Part of a small language model's weights.
Size: 9 layers, width 576, 9 heads of 64, MLP 1152 SwiGLU.
Architecture: RMSNorm before each block, rotary positions, no biases in attention or MLP.
Training: a variant of Adam for these matrices, 518M tokens, 15821 steps.
Each number is 50 + 15 x the weight over the matrix's rms, rounded and kept within 0 to 99. Layers, rows and columns count from 0.

# layer 2 attention output (transposed), 576x576, rms 0.0233, rows 459-511, columns 192-239
71 68 76 69 41 49 68 53 31 39 31 32 65 32 51 67 44 43 41 72 63 44 25 33 58 54 71 68 57 53 54 56 63 65 00 29 66 64 50 30 57 47 43 20 39 51 39 53
43 59 41 69 56 05 62 45 20 55 38 44 47 49 58 26 52 38 45 30 48 33 42 59 32 64 57 64 58 44 56 78 74 27 30 46 57 47 47 51 46 65 60 50 73 72 61 52
54 77 52 36 56 36 31 53 63 61 74 47 28 53 56 62 61 40 45 66 58 57 48 51 42 39 43 41 65 26 67 61 49 50 29 64 61 60 37 36 58 57 72 27 71 60 64 36
34 48 32 34 46 44 41 60 59 51 45 58 66 80 17 57 60 31 55 53 47 46 71 42 52 72 50 48 33 68 47 17 57 57 46 50 57 42 67 20 36 26 54 46 50 38 54 31
46 59 83 56 53 48 58 46 65 68 69 36 43 49 76 49 57 31 26 35 68 64 59 48 65 52 70 69 73 77 64 64 58 50 32 43 58 66 30 51 64 41 15 54 37 56 60 67
48 25 38 62 78 79 35 41 55 49 54 54 67 40 71 58 71 53 74 68 51 29 43 41 48 79 74 65 54 54 71 86 54 57 43 78 62 61 79 41 70 62 56 67 56 66 67 40
40 58 81 38 56 61 50 63 71 71 17 67 74 45 40 61 20 53 73 24 55 60 56 49 56 28 18 53 43 59 54 31 74 48 67 28 26 58 69 75 43 62 43 48 37 64 52 33
61 58 23 48 38 76 63 41 55 51 38 47 63 59 49 32 43 23 55 66 49 40 45 37 40 22 53 26 41 35 36 27 44 46 68 59 21 61 23 30 31 15 40 62 47 52 41 37
39 62 38 49 36 33 51 64 57 64 67 66 03 64 67 64 60 58 57 58 42 33 32 41 43 69 78 38 23 44 60 53 43 51 55 28 46 50 62 44 44 68 62 18 57 62 44 38
49 41 42 58 62 37 36 45 59 61 53 33 40 66 21 43 48 35 63 57 27 66 46 45 57 36 68 65 49 33 51 69 46 29 83 39 56 31 49 35 49 46 30 41 39 42 43 26
57 46 52 63 61 47 63 76 58 30 49 63 66 29 36 25 84 30 52 74 45 35 40 37 55 66 26 54 42 51 62 37 70 46 59 53 24 55 49 78 67 58 42 45 34 53 65 46
57 42 43 24 43 38 59 49 38 65 39 53 35 66 44 59 49 74 59 20 54 37 21 28 70 62 40 49 54 57 68 35 40 53 21 67 57 33 44 38 33 56 54 44 43 41 35 39
50 40 20 57 45 33 76 50 57 70 13 51 68 49 54 27 27 54 84 31 28 72 69 26 38 38 68 57 51 26 48 44 45 56 51 22 35 51 53 59 45 67 55 42 61 57 81 43
69 69 64 72 50 43 37 39 44 36 63 65 32 28 61 77 61 41 14 45 37 69 15 63 40 85 12 47 39 60 42 59 54 70 44 42 49 53 59 45 54 50 56 69 72 38 49 69
50 29 31 67 71 43 51 40 48 46 25 62 44 41 43 38 67 53 55 23 55 42 31 41 60 39 48 48 43 03 58 47 49 15 28 14 37 72 46 47 15 58 64 58 52 54 54 42
53 53 57 27 49 53 23 72 32 66 64 61 13 43 56 46 42 59 80 62 59 57 19 22 78 29 74 37 44 41 55 38 60 65 62 28 44 35 64 30 42 26 74 70 37 28 44 41
33 61 45 27 47 41 55 37 61 49 28 56 00 59 43 48 51 58 87 68 43 56 35 33 60 40 46 39 64 32 73 29 72 34 71 50 74 62 75 55 64 45 23 30 47 54 59 56
50 70 34 59 66 72 34 75 69 16 05 52 78 77 32 70 46 41 40 58 41 50 50 65 32 49 64 61 55 53 46 54 47 43 44 46 38 52 47 51 31 76 40 23 41 43 28 54
66 18 46 47 61 41 42 30 49 63 29 27 59 30 60 30 42 47 63 69 18 20 42 48 60 40 63 62 50 36 62 53 63 46 64 49 49 35 42 44 60 57 65 47 45 49 66 57
48 34 29 61 59 61 31 59 35 67 59 57 38 67 63 48 55 44 80 29 40 40 65 42 59 57 41 50 64 55 51 24 45 41 56 44 55 64 36 69 52 70 30 38 55 53 54 29
72 55 34 65 56 62 52 69 56 30 71 54 61 62 58 61 46 58 45 41 49 35 68 54 50 57 38 58 34 52 35 43 67 66 39 80 39 62 44 56 76 43 78 65 29 38 41 53
36 59 32 38 23 52 55 58 59 41 67 72 55 39 65 73 45 50 51 72 58 67 37 35 56 36 46 47 19 61 59 48 28 57 43 18 49 43 60 34 50 35 59 48 55 41 39 68
57 45 65 46 35 60 45 45 48 51 55 46 27 67 47 50 47 73 44 57 49 30 46 45 51 55 48 30 43 30 48 68 40 63 60 72 77 29 48 48 68 54 29 32 40 49 74 49
41 69 58 63 50 14 21 44 52 60 32 54 44 22 36 32 49 09 33 53 43 55 39 39 59 41 53 50 52 29 42 46 20 24 60 31 34 62 48 71 33 57 69 50 73 26 57 26
56 43 50 64 64 94 33 39 54 63 30 42 54 95 59 52 52 92 58 55 49 44 48 37 54 57 42 27 45 43 56 43 55 51 55 65 48 48 60 42 57 53 50 46 53 33 62 35
46 53 52 60 52 49 37 42 60 50 60 43 74 33 67 70 52 65 54 46 59 44 56 51 56 58 79 61 38 45 49 53 50 65 91 13 44 40 59 65 60 51 35 68 69 30 34 45
42 60 42 25 57 40 35 54 71 49 55 32 65 35 34 24 65 48 31 40 70 60 52 68 44 33 60 40 77 53 55 34 44 41 44 35 53 66 52 47 25 33 35 43 34 58 49 29
29 50 54 67 46 37 28 58 63 28 83 65 65 31 57 39 63 48 41 56 50 80 10 69 37 45 55 47 37 62 30 53 35 34 33 59 35 48 62 35 61 64 73 66 40 36 44 35
63 36 58 47 34 47 60 59 43 51 63 26 64 50 68 50 22 83 46 46 68 53 50 35 46 58 31 53 65 32 40 72 62 80 45 55 74 00 59 22 43 15 58 81 49 52 63 91
64 36 63 49 75 43 65 63 42 73 21 46 50 31 57 57 37 47 60 75 57 42 43 33 45 59 42 43 63 74 52 58 42 37 68 86 50 47 68 30 61 35 24 43 51 90 45 75
63 51 69 64 53 43 33 43 39 36 46 36 45 55 38 31 28 53 47 70 44 38 35 40 66 37 30 19 60 35 31 47 49 58 79 53 15 60 57 55 55 57 44 38 56 52 28 52
87 35 47 28 54 67 29 62 43 30 54 44 46 73 32 30 49 76 75 44 28 28 40 31 52 28 58 70 51 48 33 62 66 57 29 68 51 58 35 28 42 50 23 36 40 83 63 17
59 41 51 43 68 50 51 82 51 52 72 42 57 57 38 60 39 36 29 53 50 28 68 47 31 64 39 74 57 66 32 64 39 61 66 61 93 24 35 79 45 25 49 41 53 38 73 82
48 54 45 50 55 37 27 46 58 60 23 58 27 61 35 33 23 31 56 71 56 17 39 59 53 71 62 70 42 44 42 47 44 53 38 57 84 74 42 57 77 50 58 37 51 61 62 61
48 40 73 51 59 54 84 57 44 51 59 56 64 12 85 69 34 77 35 46 21 66 35 74 25 54 57 46 57 47 55 31 42 46 56 36 43 33 54 39 74 48 56 61 25 50 37 50
57 81 35 42 40 71 71 32 74 33 58 55 64 46 26 42 59 45 47 55 68 11 57 32 42 34 38 58 60 37 58 28 57 64 63 31 36 23 44 48 48 57 64 43 39 46 54 29
49 47 28 32 57 70 34 41 70 43 78 47 36 29 44 68 41 60 51 49 43 52 43 70 46 48 74 76 56 54 38 39 55 43 45 75 55 50 61 56 47 69 55 34 46 61 52 51
43 63 50 30 39 74 43 62 32 62 64 51 69 67 38 51 69 52 50 35 55 67 68 48 54 56 54 65 55 60 74 49 38 23 60 33 40 42 41 50 41 43 67 66 55 44 41 26
42 64 51 25 69 54 65 45 46 46 32 17 48 96 42 49 28 58 63 49 40 68 59 29 44 33 71 57 52 46 63 22 38 73 67 15 63 52 26 28 53 42 25 59 58 48 66 37
25 12 29 52 72 23 59 53 58 31 57 48 80 31 56 70 57 52 58 19 52 36 46 64 48 61 36 46 55 65 43 77 27 39 21 43 57 43 43 57 54 50 42 46 51 41 68 71
34 38 48 61 57 42 43 34 50 44 46 69 52 31 42 51 66 43 48 62 34 57 36 48 46 21 42 68 43 56 35 54 27 39 54 52 69 74 51 31 47 44 60 64 60 76 41 54
61 52 59 53 81 53 72 42 35 79 44 60 39 49 32 42 57 51 68 53 53 33 35 67 46 38 44 76 67 24 57 41 65 24 42 32 39 79 75 50 44 84 55 46 56 43 17 33
50 28 34 55 40 33 40 60 33 20 34 68 52 37 49 56 43 44 50 53 52 60 37 36 63 30 65 36 41 54 36 45 51 77 78 37 45 47 82 53 68 20 66 66 53 51 43 45
57 54 44 54 45 52 45 39 47 65 26 45 55 54 43 25 55 65 67 79 61 44 33 50 34 53 22 36 42 59 63 58 40 51 62 31 44 81 26 37 08 59 37 51 61 63 53 52
33 69 50 36 27 52 26 51 56 29 51 41 49 49 57 65 50 37 49 68 69 43 29 69 33 45 48 38 68 52 56 39 46 43 51 59 53 40 29 55 46 19 66 54 36 47 56 43
52 39 60 68 67 65 37 38 38 28 37 38 53 39 85 53 53 40 46 27 30 59 68 65 44 47 47 40 38 20 25 57 48 65 33 65 65 54 66 56 17 58 44 41 46 23 72 43
46 44 37 33 87 29 59 42 67 35 65 50 34 48 64 58 18 59 46 54 29 76 76 58 27 67 32 34 48 68 63 44 35 58 61 68 32 55 86 49 44 45 35 74 64 49 56 37
48 33 29 49 54 66 48 40 42 41 50 46 49 50 74 40 67 79 47 52 48 54 77 42 58 78 41 09 53 45 41 32 59 69 62 73 68 39 67 56 37 40 57 53 48 41 71 73
60 60 51 63 41 17 50 63 56 55 43 40 68 32 46 53 55 56 16 72 29 28 43 56 42 41 29 87 62 67 16 58 50 52 47 34 51 59 32 42 52 40 61 60 45 49 36 54
38 42 53 42 40 27 47 33 54 63 61 35 42 64 62 29 46 66 52 73 46 26 23 73 54 34 65 62 35 32 39 49 69 64 64 50 39 75 60 81 70 56 57 42 35 52 61 41
44 46 45 77 39 73 34 17 46 39 39 67 73 42 42 46 60 39 42 42 55 54 47 72 50 42 46 58 71 57 33 54 12 17 42 75 23 63 31 79 47 58 44 74 32 29 45 43
45 56 46 48 60 37 49 16 37 44 29 40 62 30 71 56 74 81 51 68 45 58 58 55 75 68 72 45 44 54 32 61 75 65 74 29 57 69 70 59 45 63 43 52 70 47 46 76
58 64 46 71 71 36 76 54 74 34 49 35 74 37 68 60 55 58 32 55 58 54 33 20 38 60 38 84 44 59 49 40 42 31 69 65 30 44 40 60 36 37 56 60 48 43 41 35
# layer 2 attention value, 576x576, rms 0.0278, rows 460-511, columns 192-239
22 00 51 76 77 90 53 63 44 72 40 42 62 47 57 66 61 36 77 62 51 41 60 51 66 61 27 48 38 60 58 41 74 42 60 33 50 20 54 46 41 26 56 17 76 30 52 25
25 65 45 48 60 76 54 42 60 43 72 52 44 65 41 46 75 16 60 75 31 00 65 60 46 39 50 68 69 52 61 48 53 80 28 57 46 69 46 34 62 43 57 61 62 54 49 34
58 62 24 57 53 47 35 63 48 58 78 41 57 62 31 35 38 51 58 68 65 61 41 65 38 47 53 26 40 27 33 46 24 75 41 47 71 28 50 52 57 33 37 65 64 63 60 38
76 66 55 41 36 30 46 55 40 53 26 39 40 46 48 58 38 45 48 61 54 71 35 71 46 66 50 68 53 45 53 43 40 51 45 44 35 78 46 45 74 99 48 42 58 34 33 66
62 20 51 59 79 46 36 49 62 75 59 22 63 57 63 89 58 80 54 53 54 35 55 37 57 58 64 60 80 83 42 61 73 27 59 33 50 50 45 50 58 25 37 62 54 53 67 56
57 55 45 20 52 50 64 32 61 49 79 72 49 62 37 32 30 39 41 61 49 60 43 60 20 67 84 42 45 47 04 29 30 57 50 43 35 50 58 18 51 53 41 49 47 51 48 49
24 68 56 49 40 27 77 49 45 72 24 32 46 65 34 70 53 59 63 39 35 55 74 61 51 66 48 45 45 25 28 39 46 26 29 48 36 84 49 38 47 49 68 41 16 48 38 46
84 43 53 63 16 76 47 56 39 48 51 51 43 59 25 20 52 55 77 65 72 54 26 48 66 46 45 56 62 41 65 21 89 62 44 41 38 23 45 49 10 41 65 54 38 51 71 53
28 84 37 65 22 48 31 48 50 32 45 56 38 35 57 74 44 60 56 38 20 40 52 44 55 66 71 53 53 69 57 46 54 57 48 81 34 63 50 42 21 37 69 24 68 47 60 58
77 45 61 58 30 66 37 52 54 51 53 80 44 40 52 44 63 55 57 51 55 49 39 53 69 39 50 37 58 41 13 65 62 35 63 59 53 13 47 48 52 27 32 38 54 44 46 73
36 63 32 49 33 45 58 38 58 66 47 71 37 37 39 45 62 47 44 44 63 73 91 73 41 61 66 54 31 73 33 42 45 59 51 67 38 60 25 68 41 56 55 79 50 50 54 69
21 40 50 57 38 47 68 31 68 59 07 49 46 44 58 15 62 51 63 66 48 56 45 37 75 42 44 25 39 37 42 43 59 37 57 52 55 31 53 32 53 48 45 52 55 52 51 65
67 16 40 44 41 46 47 76 32 59 22 16 72 68 56 63 28 62 76 31 48 56 74 34 45 45 37 80 50 55 49 49 32 52 68 58 35 58 36 77 47 66 65 30 45 25 60 41
42 32 42 45 56 56 74 39 65 51 33 49 36 38 29 40 48 98 57 48 38 63 64 61 67 26 72 67 74 62 59 48 56 53 35 28 72 22 71 38 51 14 58 58 69 83 56 49
60 46 65 63 51 22 30 54 45 41 47 50 56 52 48 47 64 23 62 23 46 73 62 43 36 52 66 60 08 74 58 38 27 66 35 38 63 62 43 79 51 32 54 55 49 42 26 43
35 46 40 57 20 63 43 67 65 50 41 57 47 77 42 38 41 84 63 72 25 44 43 57 48 29 59 54 44 67 55 39 78 49 58 49 37 39 62 44 29 30 62 23 53 42 55 58
59 33 54 50 57 25 48 22 63 48 50 55 33 50 42 52 40 67 29 41 39 45 62 61 49 57 57 24 35 81 33 45 24 52 50 82 62 61 46 49 39 40 40 83 35 63 51 74
62 48 48 68 69 35 50 58 58 33 25 41 56 10 66 39 89 52 61 48 83 29 73 36 28 52 58 57 50 56 76 34 16 11 24 47 58 37 73 55 45 15 46 61 59 60 75 61
48 65 48 59 51 44 52 46 52 38 43 85 47 41 70 52 60 73 17 58 25 51 51 50 44 74 54 54 53 51 42 62 43 40 61 28 73 51 42 39 10 41 33 51 60 77 56 76
63 36 51 07 40 06 65 58 55 56 71 86 70 55 51 56 50 40 47 42 45 48 47 57 38 63 17 33 55 66 34 61 54 57 35 66 61 75 56 41 65 58 45 69 45 56 19 76
49 62 38 50 55 34 44 50 45 53 29 79 45 48 62 49 65 30 50 37 38 62 52 47 63 49 57 25 52 49 45 54 48 52 73 28 51 84 47 42 43 24 50 32 18 41 66 44
50 54 40 48 72 62 52 35 59 19 58 50 57 58 40 50 52 50 89 60 49 48 66 27 61 44 42 65 65 22 50 57 49 55 70 63 59 57 55 39 40 42 88 42 36 66 53 88
57 45 53 56 50 49 70 70 62 87 56 53 41 60 47 61 45 32 71 58 40 39 33 57 48 50 54 62 56 24 50 81 30 62 60 59 59 14 57 48 45 38 23 77 96 42 49 41
40 53 18 40 58 25 72 43 58 36 74 53 61 45 44 46 13 44 91 84 80 53 53 42 65 37 57 69 49 66 44 52 53 59 34 54 62 52 26 69 46 31 55 72 64 67 52 40
48 75 30 31 55 60 55 41 44 30 46 27 42 38 58 44 33 42 74 29 56 37 71 41 62 59 81 47 28 34 30 44 61 61 62 34 33 18 38 07 48 58 58 24 71 46 31 67
51 74 73 54 52 46 74 44 66 50 42 48 56 50 74 50 54 51 45 52 29 11 47 51 40 42 54 38 59 57 68 99 60 42 57 46 26 40 52 42 30 29 29 44 37 81 53 49
41 76 57 37 52 62 47 58 45 28 66 17 47 56 53 68 57 39 39 54 31 56 36 61 37 62 62 37 19 26 44 59 63 35 48 65 52 49 37 57 55 43 75 27 60 56 69 37
61 33 43 33 36 46 58 36 61 66 21 53 54 32 67 44 71 29 21 47 67 44 71 67 34 63 49 55 53 32 39 58 48 51 44 31 64 46 39 63 50 16 34 60 08 14 70 25
36 33 78 47 83 77 39 55 50 68 31 36 76 59 43 55 57 62 18 26 51 52 42 64 47 47 43 78 72 33 35 70 57 35 63 35 73 39 59 50 35 30 49 17 46 58 64 65
47 52 24 47 28 56 44 81 65 83 78 49 50 59 51 41 37 52 50 14 34 62 47 28 32 41 71 57 34 39 74 50 52 49 56 35 25 76 53 78 48 38 39 40 50 36 06 75
59 63 29 70 26 46 65 43 51 67 69 40 63 51 35 75 65 21 62 26 41 46 60 60 56 65 91 58 43 43 47 56 58 67 43 68 39 50 50 72 23 38 50 42 21 56 50 58
66 53 74 56 60 13 41 30 55 35 27 19 47 44 58 35 40 35 44 60 38 44 50 73 14 56 56 17 50 78 49 49 78 42 76 38 43 30 34 91 46 77 54 28 62 43 83 41
16 60 55 59 43 41 48 56 48 52 32 41 40 57 64 62 47 43 37 75 46 62 35 62 52 72 44 62 54 60 32 53 37 54 45 38 10 62 58 43 32 80 54 18 75 45 81 33
30 73 47 57 48 56 41 67 47 69 59 43 25 44 33 58 46 34 46 45 53 31 62 89 51 47 37 55 43 31 42 62 42 40 59 15 47 39 42 74 62 86 25 52 42 52 67 44
66 52 67 31 40 45 38 54 43 75 64 77 55 50 35 52 58 77 25 29 38 59 34 35 40 59 47 09 48 33 53 39 61 52 47 66 61 54 84 37 57 47 45 69 25 77 47 64
37 46 46 57 50 56 34 41 67 65 35 59 70 34 42 53 48 72 42 63 54 42 77 68 50 59 48 34 54 33 46 64 37 58 52 67 29 64 51 48 57 56 54 40 31 59 66 32
60 65 44 51 65 47 41 26 31 37 29 53 29 46 61 61 47 40 14 72 56 40 62 37 36 50 43 48 45 63 25 56 57 76 68 46 42 50 40 12 78 39 49 45 43 44 67 59
38 77 62 62 39 22 74 25 80 57 09 55 48 46 54 31 66 36 55 24 42 58 47 47 37 58 45 38 39 33 38 39 19 46 28 40 46 74 45 39 44 60 67 70 34 62 49 26
26 29 20 65 23 71 35 51 76 51 24 24 59 39 55 61 61 67 57 66 56 34 64 57 50 30 56 74 59 48 42 48 66 48 58 18 20 51 34 43 42 57 37 42 57 39 76 38
59 50 76 60 30 38 31 65 73 73 37 37 84 22 70 68 79 52 36 45 67 87 45 72 60 60 23 57 49 19 88 58 16 73 48 12 49 57 56 57 57 36 40 58 45 26 14 58
46 51 49 50 22 28 44 16 48 65 60 52 49 41 45 41 53 40 45 80 52 67 46 20 40 60 30 59 26 51 86 30 37 51 80 35 50 36 42 65 41 59 61 66 60 44 67 76
21 15 58 63 52 49 54 56 49 75 47 66 70 31 51 61 41 74 43 38 68 57 71 53 69 55 66 66 65 55 57 64 42 77 39 44 45 57 50 49 70 32 64 53 45 25 29 65
59 52 57 54 68 74 38 56 73 43 29 34 48 48 60 74 38 65 60 48 48 43 49 40 61 53 86 34 64 51 31 60 48 33 36 77 08 60 72 35 20 51 49 28 40 79 57 35
14 68 53 51 65 25 61 45 39 40 91 32 41 65 38 61 57 30 61 39 31 58 44 61 58 47 66 26 49 46 28 62 50 39 51 40 51 42 52 40 37 54 35 63 41 61 53 07
74 32 47 35 57 33 64 49 41 33 33 57 71 46 66 38 64 19 58 35 37 54 58 53 42 66 62 72 83 43 32 60 55 54 44 63 63 63 49 55 50 52 46 63 47 67 55 52
64 69 70 56 74 23 26 52 54 53 43 52 32 64 49 68 59 33 60 36 48 53 40 42 50 43 65 45 38 23 82 59 63 78 37 30 75 42 52 71 57 54 48 69 42 61 47 42
44 68 44 35 55 46 31 66 64 62 54 57 42 34 32 66 56 38 74 28 42 29 42 60 57 47 52 38 44 45 35 53 51 85 44 43 52 49 41 57 60 35 76 40 35 57 29 44
45 18 47 57 44 49 28 81 30 66 60 35 34 59 31 42 62 58 25 35 58 65 80 27 47 28 51 30 48 40 31 56 48 36 62 88 65 20 52 51 61 42 44 77 48 17 30 50
66 30 37 76 38 69 38 39 48 40 49 70 46 80 41 74 61 41 59 44 55 49 40 39 49 39 30 37 37 38 45 56 55 43 69 63 82 42 65 42 45 47 49 48 81 40 52 52
27 57 53 48 24 65 54 73 32 54 73 40 53 32 58 80 53 53 66 67 32 77 38 39 29 74 45 40 51 54 46 57 50 57 73 39 61 66 50 52 56 58 58 47 67 39 43 66
26 50 37 41 44 55 40 86 43 50 62 41 53 35 37 52 40 50 36 45 51 66 53 46 51 30 68 42 30 12 30 57 89 42 47 45 59 56 65 33 62 49 43 49 53 39 26 68
53 53 67 55 34 52 48 48 79 58 46 52 44 44 45 50 64 68 41 54 29 51 44 44 43 70 52 63 45 48 68 61 51 49 54 54 33 35 60 64 29 68 42 08 48 71 66 57
# layer 2 attention query, 576x576, rms 0.0349, rows 512-531, columns 192-239
49 47 41 60 43 41 65 72 32 64 52 55 59 59 56 43 41 34 51 73 47 49 27 45 42 25 10 24 46 09 22 72 33 55 53 76 21 61 59 57 39 36 40 66 33 55 62 58
80 23 47 49 27 45 51 56 49 59 49 45 64 79 32 64 10 54 44 59 49 47 53 48 69 40 41 66 53 57 62 55 55 74 39 39 28 33 85 53 33 45 46 27 72 34 75 24
60 43 44 69 32 62 54 76 36 69 60 71 62 40 47 57 52 18 67 51 46 62 24 42 65 29 41 35 57 22 58 55 55 83 56 69 27 56 42 42 56 23 62 57 81 03 54 22
81 60 48 80 60 74 45 55 69 48 62 36 46 33 40 56 37 55 35 72 32 42 53 72 50 54 58 83 24 94 59 26 60 44 77 50 41 54 52 25 32 64 42 22 30 45 57 37
60 56 28 62 70 40 39 55 39 60 36 44 46 67 50 71 46 67 37 65 29 45 22 67 55 20 51 63 61 53 66 36 62 45 39 80 56 67 48 36 24 42 58 23 62 35 50 08
67 45 42 47 56 36 57 46 78 35 43 45 51 14 24 53 54 64 39 52 26 45 70 50 45 64 77 84 59 77 76 54 62 42 59 55 73 46 81 84 44 44 42 35 34 77 36 58
54 53 62 56 34 48 38 62 33 47 64 39 77 51 68 44 68 23 70 44 63 45 52 34 48 39 29 50 64 59 25 66 49 76 47 34 19 16 36 57 92 39 63 57 29 64 62 52
62 56 58 45 66 52 33 62 46 61 61 36 51 61 51 62 46 42 47 44 50 62 16 43 75 53 21 17 22 38 57 58 38 67 30 62 53 53 32 26 20 54 69 60 77 21 69 44
56 65 46 34 57 39 76 45 63 56 59 63 31 20 66 31 32 70 31 67 56 33 50 82 26 56 95 62 59 68 68 40 44 22 64 40 87 52 55 64 42 43 50 36 30 65 37 64
43 41 61 28 49 45 67 45 34 61 79 46 36 62 85 29 47 40 27 72 69 57 52 48 61 49 46 42 42 71 40 49 39 64 51 26 46 27 52 66 73 40 29 46 36 62 62 58
39 62 52 51 59 46 68 46 27 27 43 73 43 36 76 54 55 26 60 45 68 57 58 40 69 08 39 47 60 48 66 68 49 65 60 35 30 27 38 75 76 43 31 47 56 60 73 56
70 42 57 54 45 65 50 38 67 45 64 65 73 58 44 44 38 45 73 41 32 29 22 40 77 63 37 48 36 44 74 49 48 77 49 50 38 05 48 36 39 48 70 39 87 40 40 58
73 19 78 57 68 45 34 56 70 56 64 51 51 44 59 73 46 67 35 57 51 47 64 58 39 51 52 41 42 61 59 65 52 40 37 51 31 30 62 56 62 33 79 46 94 54 39 49
16 57 62 52 55 37 51 54 74 74 14 32 50 43 16 43 87 65 49 54 43 32 61 38 41 58 59 58 59 32 25 59 30 19 48 68 49 74 81 42 38 60 47 67 54 44 46 52
58 50 57 60 44 55 35 39 43 25 50 45 71 84 26 57 51 73 73 51 27 51 42 60 77 58 53 40 29 21 78 38 49 46 60 66 58 19 57 49 26 62 70 44 99 46 47 47
54 50 48 42 53 38 45 57 80 55 69 61 57 47 61 19 32 65 34 70 45 07 50 75 41 74 90 09 30 70 70 40 35 24 57 69 56 65 38 56 44 36 76 28 38 41 26 50
55 48 43 54 60 52 52 26 37 60 54 59 31 51 38 45 43 68 40 70 31 47 53 52 53 66 43 46 23 70 64 31 59 49 58 62 84 34 48 25 33 55 53 63 60 54 38 30
78 44 68 28 35 56 57 49 61 70 38 41 50 39 48 32 52 45 18 58 81 23 65 26 38 27 56 35 54 56 36 52 60 30 53 55 44 51 57 66 73 32 59 13 30 55 62 48
57 45 30 49 54 47 51 10 37 26 57 56 56 51 29 65 56 72 74 32 25 40 25 55 63 75 47 50 58 16 58 44 54 39 51 75 71 48 75 33 53 56 50 58 79 51 36 49
43 64 49 61 60 39 68 50 52 69 31 44 61 37 31 33 60 62 81 48 40 44 36 61 55 31 69 52 28 35 44 39 56 13 65 75 75 64 68 47 46 61 67 32 67 42 21 62
# layer 2 attention key, 576x576, rms 0.0347, rows 512-531, columns 192-239
73 48 43 42 26 63 23 47 35 47 58 62 20 26 39 38 43 39 32 47 79 74 53 82 38 26 17 26 37 41 49 44 48 51 69 76 83 69 36 70 68 52 42 31 61 61 53 50
25 60 64 52 51 51 60 53 53 42 41 56 32 14 96 45 48 35 38 76 75 83 39 30 41 60 50 66 49 61 33 36 62 55 62 60 18 56 32 41 54 35 46 81 16 36 47 31
39 40 26 26 38 40 53 40 51 64 31 38 53 35 66 67 72 53 67 48 65 35 50 50 20 44 50 43 32 48 58 68 85 21 76 63 27 61 79 66 83 42 29 58 79 42 95 54
41 58 81 25 59 61 36 59 59 49 35 40 60 62 83 46 65 58 20 58 37 61 51 55 67 64 64 45 48 49 55 53 45 41 61 61 43 43 50 34 55 47 64 53 68 36 32 47
53 58 62 51 61 48 63 66 59 78 35 53 52 40 40 58 52 46 49 27 36 39 34 20 60 40 43 57 88 53 71 68 74 75 44 59 53 47 91 66 32 50 29 31 46 64 36 63
62 47 68 40 57 63 34 07 38 29 71 43 40 68 16 60 44 59 48 38 61 25 67 49 60 53 69 20 80 46 66 68 26 52 30 24 73 59 42 53 34 53 56 17 82 59 63 55
40 42 54 44 55 34 51 76 67 64 58 47 39 49 35 39 69 41 59 65 62 42 61 60 39 81 38 58 34 65 18 18 29 53 57 79 30 57 48 49 60 61 30 80 54 47 61 57
49 46 76 48 65 53 62 86 64 63 16 29 37 48 70 60 62 40 20 64 61 54 43 39 44 36 43 60 48 46 37 46 51 30 60 51 27 68 61 26 61 35 35 68 45 64 42 87
50 31 42 54 32 16 20 40 40 50 66 40 45 69 14 52 61 76 59 17 43 60 57 76 34 77 53 32 28 24 38 35 31 60 35 77 77 62 33 62 55 64 52 47 72 29 59 27
38 47 57 45 31 44 49 70 56 57 41 38 42 37 62 48 46 41 50 67 63 43 57 54 56 37 18 39 35 50 30 42 67 55 69 67 19 39 39 72 47 32 53 67 47 32 40 55
63 61 41 23 41 39 57 53 56 42 42 57 63 50 63 51 60 45 61 80 81 78 58 40 35 66 30 33 55 35 46 52 72 72 56 78 30 77 42 48 63 52 67 80 45 55 32 35
44 37 53 51 59 44 43 80 51 66 51 48 26 49 51 29 35 59 63 32 65 46 68 43 59 39 40 48 56 49 66 43 52 40 53 53 35 51 43 36 44 40 56 29 54 39 48 76
47 24 37 57 76 50 63 51 53 40 56 47 54 40 71 41 51 32 42 33 39 62 46 47 80 70 82 92 37 71 65 39 51 50 65 46 49 29 38 39 36 55 36 44 43 40 67 70
50 58 59 67 67 20 70 41 54 61 47 66 48 34 42 53 57 43 65 66 41 43 42 73 58 84 61 21 29 43 66 49 38 38 39 38 71 59 66 44 14 62 53 40 65 36 29 58
75 40 66 52 79 48 50 74 48 51 51 38 27 37 28 23 24 37 45 14 39 26 58 32 69 55 55 43 37 55 59 34 42 67 41 67 63 53 59 41 38 65 62 50 71 66 55 65
66 30 66 80 37 61 58 42 55 42 49 50 68 47 51 53 36 48 54 37 36 30 27 27 57 43 66 62 43 47 56 55 33 52 60 43 49 25 45 59 37 60 69 45 52 58 56 47
33 37 38 52 28 70 52 47 68 51 29 58 39 33 27 65 23 14 48 48 34 43 33 58 57 30 74 70 49 67 44 38 48 38 51 30 66 39 54 42 63 54 61 40 42 33 32 38
43 59 64 28 43 52 29 79 39 52 43 41 64 37 59 81 54 70 52 42 46 56 30 29 58 61 47 51 56 59 50 76 41 43 43 34 57 47 53 70 36 78 37 60 63 86 50 61
55 46 28 74 38 66 39 41 44 59 42 57 63 26 39 30 38 33 62 42 41 31 30 88 65 55 53 44 38 44 59 47 37 33 35 21 78 33 28 29 51 45 58 26 36 37 31 49
48 67 46 34 27 52 39 53 66 40 48 67 40 30 40 63 48 59 61 70 24 57 57 64 58 34 64 41 57 51 32 52 27 45 47 41 56 76 43 35 18 67 46 37 65 68 56 37